From a checkpoint of a small transformer trained on Wikipedia.
Architecture: RMSNorm before each block, rotary positions, no biases in attention or MLP, untied embeddings, capped logits.
Each number is 128 + 32 x the weight over the matrix's rms, rounded and kept within 0 to 255. Layers, rows and columns count from 0. Numbers have three digits each.

# down: layer 4 MLP down (transposed), 1280x320, rms 0.0457, rows 2-71, columns 40-79
# up: layer 4 MLP up, 1280x320, rms 0.268, rows 3-72, columns 40-79
down2:121090085166100115143111135128152111154082179173119196131081185151072175137137100093115159151178156106165190127123120116
up3:134127095119108096107136169112146137107147087174139197152117158073081130146117136110189124135097118114069111087108193118
down3:075125123148159098110121159144101119113088102136152096131140109135137106133103166110144137113090142147129126118101120130
up4:154084124094100171171092135147088149124179097123105188114094064057113070115094155047127154110105169135093112122149119135
down4:059153107089149173168100100135136149126113087131057092116111090163152121102201174153081173169173149131084199122084143148
up5:092057115151133067161126151079068132136164175135094066116155141097101107118165159126062104112180137095139127103176148116
down5:131102144140128124077164134109113125099203153113105118126129139120163107158122156129119114158107126152105185124126161139
up6:107101151097129107173166090166132152105164172118147109165163116118098098164175155103173157130128104122166188078129093174
down6:128126129123134108102148128094135115100137066166086126052121150148168130131148172069091141113185189092119136164111105123
up7:082095171149112108108128154067097097142133143153110099117121108120079160126077130160134126137156150149170115125092130173
down7:096130149133147075094103141082081137149159147110147164142147115135172099131096160117137183106116148115096151127142132119
up8:102096109125108137124159119128165140104132092088127119126081146136123107104143124157050071152172143108127155144119128173
down8:153137089149146109114114109136085133143074089113161154110140156109138149123104147160161083133117157140136177143133097104
up9:116102135122178115105125172123111118115112118097213084090147109139117118092121146067115120187109136106103206103175185163
down9:104087155105088145082079108127106070120135133094130091151077129150039165181114161145147143106076147155136086200154164122
up10:123120091124166157109137097102107103105093114141123135133134098108147148132143104120132132174108115195146144124188129141
down10:156114132110094145137099121088125105142135128099113115144162150159100094131122160169153108084176116100112111128065154133
up11:049130115096148169134199156160138140107150133066116121127116095132148113109108179080120072153161134112149111120117093110
down11:175114133157104122167180087158140128112153120150115135130152106104151145083078094095127124156157095163150159099126117135
up12:111086118140172172138156135119118129150157086086100121135082096160145132088098120086138123164147177131133144152140163172
down12:130124122152155132149111085110123152121224212133179090134173128152162128111066134161164134150117076149108101098133075097
up13:131090176063125132097111074152122125175165114086149168131157143139108147193157083159173075118147110156204123143150149116
down13:101102098064063105118111156163115111085148075162149138076135113177047146184147104095191115090134076124101140097134167119
up14:143122114082147145176137113106097134147137090147167121122211134175172145133138195153201120060071147139143071193165225025
down14:111127079134188193104136135176101161143136119142119105115154115106116117179087109123122115136050127096092177157092152157
up15:149168143085165126080125114093146111138132177109146131130085112126135138128115159090166121191195117158176129123160155139
down15:149145121119165157160184137146127220172128123112110158087136174141108143131175124158116148164144093144117070163143142083
up16:080113170135169149186129129059095216122149157147110080154152106116129157131151134082087151115183079093113160094119126160
down16:137208113076176139101134146125085146109120109093063159124090135120138107159151170146112215105118123109103159119116091125
up17:121078167115123128099173163102152130102021144156123148120139132099137154092120121133133153150131177085137140164112119078
down17:178161128110182090185137122133135070135121112124091139202119077110056087123070139134076099090130072101145099160130102118
up18:105137120156114140093145135178162108079116130121221156158125120089175144143118123087166156115158111129144111127163121144
down18:149070133133124143101108125105099173123110132133116150094107136139069101175114098146123104116136158114133158190157142194
up19:052160133104164138112132128119115140128120132163134105147122111103142146142139089110154133097115177078090114143146151108
down19:100220175087134133151107136197156109147151094106116159131114212166103126112144130155124082123153134137162196161169082176
up20:148058151156111176109105164219089164140165119138113154172072162078126032095117184091115121196199093140069214104108092094
down20:185138173122121116145065112164155121201104121176136130118209149111137094143110123170153152149140105120102169122138085129
up21:132146127135121149096162091093156108130135115150170119114141180122128173081131134077120128132160122104132075103165170102
down21:135103160170140133115113099153103095100174177141136085074168107100181213121137111126146120057127174115107141134182178175
up22:142163096125163105100123139141164142128121097123123159167123074125087096206085124093155136154080165082147117160092119121
down22:126102091118133166069097159142119158116163108168152128100141129128149093156098153164110137117150177165123131122120130104
up23:156093125130121114124133076150105070125130168126095127125158126093150125095146124126095102180072168150126146083076095121
down23:142111114090100095143139148198118166092143105094101123095109152114088063093132139130115102106143133163093109098098108115
up24:093112136123100064105082144157115119155072127111084116076115119124153097165100103149084165114122151095162143109082140131
down24:145164104160132153181092138185175133202140103094128134124163129114162168118185088206137112139123085181115188098145137125
up25:138121133106124085142155105065122157121124165086229121120099179139166116076121138103131138081201131168128180134124118135
down25:090067165142172140145127133144082175075074125181146106198150122105066131145129110087098090107116111148148107205083141091
up26:139112154159109148138133149139168123034122125106119088118117086101127191114109090132144077124162130141101146064114126119
down26:118119158147094159151140104129115156098122069153132060090166118077161118130118072154110114112153179105079134138165086073
up27:127113109133137131112162148109092109156117162144075115155146130103094109181135095116181132112180103168163102155103142156
down27:166156124149127086108136103191164153137193128092090106068086159166128107100159138153083061144107110084126168080153187088
up28:103069110132087136146136107171088114200177122130107147060103105096127067109119103136199080147142134107109124108176114132
down28:175133097116060088160177096134105114156116094102087134155135095106160115147154151201117200115150109093136147084157149133
up29:212112079133202157147099164169108139140089090231133100093136102147050155107214166113117170094155156103097109153123138108
down29:139070101159124161089181145147102151099053148148122103141147113155150054081155143137160117089121183172126123092161200077
up30:123165143169111100143103210133117110131180142078132121124115168088186136131193109071080120100095132133073176112099158168
down30:115162097131093161215086125132114159003096123136117151100104104057158128123136169145197104091089066133131096149086133124
up31:142160164160100090141158166144129142154135082109081166096090082139080047124118119114115115122134188055120149115161150178
down31:153106137120154124118134163143179131131162115134125165164179206097119136111108095143144181113145212082155024195168152123
up32:167087090117126128104065141085158144112158143140150112122184105094116147121129147151048143128109129132138185172103146107
down32:109128089110115191175132115144121153145112158118151107125098089083118150090198132138114122175112164051130181102158090183
up33:101029081157132113117152151134091100120075121142097129158053128178083086127107155071155181114119109115073091158179137116
down33:023113065138114109188105183098182134194103052132118080134146121101158150039169141145147154084121139131146139115163126115
up34:128174174140146108105116130084172127166173142152116175120161136248116119058154212111125143146084155083122106080122197172
down34:117186089103139201161148078200164109106151112138061169133194125119101140134104118154157115119089104112133117177139139157
up35:136101094161196166147141166175108077110107115124095135157134121124143166113161112070147134195142103138163121163177091210
down35:150146124178144151177126161137142131110109094185078134181171136114108107105180127157160074112132106145087109174137201133
up36:147148082130116113153127119120163132125161133171056143013157116137121151106149151083094156130173156126122197132141173053
down36:159107155137117109131116174149140094165045065080133091100048095112159081147185114113152064093137143093112133108150127104
up37:151135122108110127155094155144164176043113076099145142102151167131100107138110126133164105120166124126177178168154121175
down37:135108085143116123131135088132148150079182073142142115130082078122153141151076099102130095064138196206140074154137062130
up38:073143132120126167114081116115141091132056145142169077203136127092132157106144097125117114087125135098160147125148156198
down38:055118138088150154185092137142111121117144151119130128134107139110115143150118165139143100082103110134145132161191147103
up39:135125125119151153164126124128130033174137079100106135126205154072113174153177110133129112166116142109151151172152131079
down39:149074111143203149166075124103166177163129161121100114092109084182088116115132092168072105062162183196087140165130043136
up40:126157081150102119158172121162090089126123101104149152155152113101140131124147139102129149156147119107104137089121124119
down40:134101035134139117098129109116172138132177143129130163122118116119137110119133131173187083118100145164158090171095147109
up41:095155119142165116149141171118121128131107103137156148118209119128129100129131128128140180082130158071079117116120126152
down41:227092096080095124142089095122166119113175113163172100108148162107188163127145134101117138076119154118103130165129058128
up42:150102175107098162083134142171164100159172152123133132135102142137119160147139140118135103158126117116151109093091137116
down42:120151132147150086079160153066133120121136102064124137131136106127150113139172113149066130123143136196154130086150103110
up43:145159099092105112111131148073097109093160093159126134117140140119163071114100124132141129077156106101198185151128140131
down43:202117120102141140103122055151099091092123179100116102182082106090196147117158166133144141164119174100093130156099098104
up44:089117085176137142113115108103146198095064135080198127181184155115099102099146109094087129109110113099030153135140173127
down44:066146105134127098120081071157112150068119160083127185162051137092170097163172172148082119126084128133184165143128082183
up45:141174134155103168122108170171091133148133101112125127088134090117140122146161178157144136184201122118110225111128168184
down45:138132138124111123100131053150138172166116112156107127138179156173143129127188111116154125125186103126050170120101157142
up46:131168103105145140153156104125144136146177121117120120130151127108126167070120122115144115119093106106118166127054132115
down46:139100094129180115126196138142117100150196150148126115165120130085157137089172086117143109119151138101156166151155118187
up47:108109180181101160183084097103064115133163217139150128089205090109194115101144104121128180125142202077109124131097083111
down47:120097152113062094161134111146163157156216182151104100130150172111123137109100161141151184143160115118163184093139159112
up48:167092129109104130127172111177156110114132095092136110126146114138141131174113186140085115118123145116121112111155154108
down48:102171137143152118132172157160102100108115152123144138111113057133144133117132104172126125181125153128079151106111170141
up49:185069079124114121135183077143172163148140084152127126142159091123144090190143116130115060116111133151199160134138102113
down49:163163116119139164091095071086159114075152147153066143181175157156101097095099133095132176137173126122125146156167074117
up50:147137083151122149132127122049069122108127151179128156084093138104098066113168131151098082117157126101078149146142153139
down50:110132131137138193132043145154135071123103110104129092195158162099074102187118125062100093127158078127125075166143110117
up51:138111121156122183098085161121142135103164143154088111111108166126133112088135170080094126146113089132135121105200119102
down51:149072053148124128104102129170107153170142141161117133170168083136079096135142139144070124223088119070151061199144167116
up52:191157141131187122180123105135140075134158107120085109105122124090098157158185155110116110133182129104148174105103137174
down52:156118130103149055153136164103201077132158137114086157080150112094177101119139189122064132141167124097166146147181163183
up53:162146123124124139159137127111122124149126126134096087165144135133159114142158113158084085093143121113133161086166142174
down53:125117137152106127111140163120108177115135147095174194101122086108173140142097119132146099094094133053093091151110140115
up54:167123045125132210139123127113166073147124117148148086153186121076142088152161091112151160137139120121076124175127148087
down54:142166171132148183097113025141150075135133147058137208126138126145068178096118087174090173145125141111089153116114140128
up55:081108116163158157106104146101114120106139102114128149141132128117146120084125144010089063180152140144151056162095064192
down55:190157157180155127167126166122105127197094057129158070149128208129093175088081137119147112144137087124140133134173100073
up56:161047103088121160142104184159142112157099117122116073113191134179092127156151156089094128177131143124144200088120126159
down56:133082171037103180116175138190069150123184104127129127173148171111072141122117168122144178146075139124187097134116157141
up57:130126090176131133137118137173096139224170120092171132124126108102074058064096176125191147169144127107095075123163117102
down57:114116111126135112102114110177112196115114127098115149138123158163150102140133079158100133227161126128120143085186152067
up58:083157166107133087065093133162076156135098107107138116163153134120092122147138080137116152124116088095111137128146142124
down58:122112119125118162161114115115133102126149129108118099125184151129131072098139151129181136142124089113166150197109118109
up59:065152078078152073109136097099107120150152129097148061142132133119154106135170205154138141145071056114168057160157150072
down59:122092108134208082063155095169143060115184072126106109034175073099141097133179086191143178153172101119124129031124178091
up60:103141083129173090100093134136139141131198062204160048121088156103087169126132172066119163173119099159148190101152110164
down60:152110103091091219136039178131120107110155089089159136191127117137164133132113167133129167173145141138105096098141171106
up61:067111170114132137149083130126152098117140139089191141075077100092131177134086153119176143143159150090155138143096163100
down61:163107100126166178150113073115158175131099137104137129084113132092131117143093131092147075115090129115128148171119093091
up62:143079154163086060155117077074116203101132103157176138158130053093115113114143139115148153095169046141121096140133136111
down62:153143147181145136166157117175138143115131095167059164161113130156098108154087150119068186133131108194132151154141133160
up63:121161159149182168061081117118156128172118182101184144134108151211107065085108130095150126140138121129144129124138162099
down63:176138113143124126162102082184141120104141090107105141128094070131132130117089107191087133144117169083132149034089122129
up64:115076105119123120116153133098187148118132041112133152189107152087109090032122153175142127077067156089130132131081132103
down64:124059140174164141150090111146123149148154200143115107129140138110179135126105169161166138081090093146107115125082170103
up65:108123162133135140114125148124082107134166080092117162132160116132150122141153132111082182136133088116159185145090180152
down65:123111164093093191073135110154133141166145140140081146128177126155151108136154127149145088083092167174162108111145136149
up66:127138117138140092102100120167162052170088140122112070165160089067115093149091138119173139151114123078143150090121093122
down66:139113093113112136151128173132162102105138132126104185123142144076100090052120124055070119094158130060150182137130129087
up67:150132079202094147172110130165123149113136158167142146116124154086118057145149116105146094135151094126157112094132190158
down67:185129154149120092107165130095134139168163153194131192098149120137133088159113140101184059109110157091100141100092194184
up68:126092107127101155145110085091104132117131131146113095131120119145171122106154169123124083113099134111160084106161106146
down68:151115085126153134152111123095128162123141131140190150147145134149172157114088155158147107094117145104152136145132059116
up69:101148105117165162117146063188103131137117148100168104107099153168115024131144122092119101136115130170157147136136120119
down69:145108167125084117064146110161133107149193122111100126125119098151126131123087113057177124086127110069169172160144068100
up70:149133131134132137079147104159134132098157154138122131111041103126115135115115150110120153149118145128114123165151106122
down70:126079183172132183117151093091107164083123171141137132143096107128130172134125155138087154104122130127153142123117133126
up71:102171150160110107070147078081155064121124111103108062153136150087116128137129175087106082130113105114124080110119131102
down71:102150136116103106141144103155127106103133143107203131175136155154198137125148148184122109157157136074194104143155144107
up72:176170158155189140048121122091111103153116129145190109095160119122127107167110153055142088120122035131173197093110131145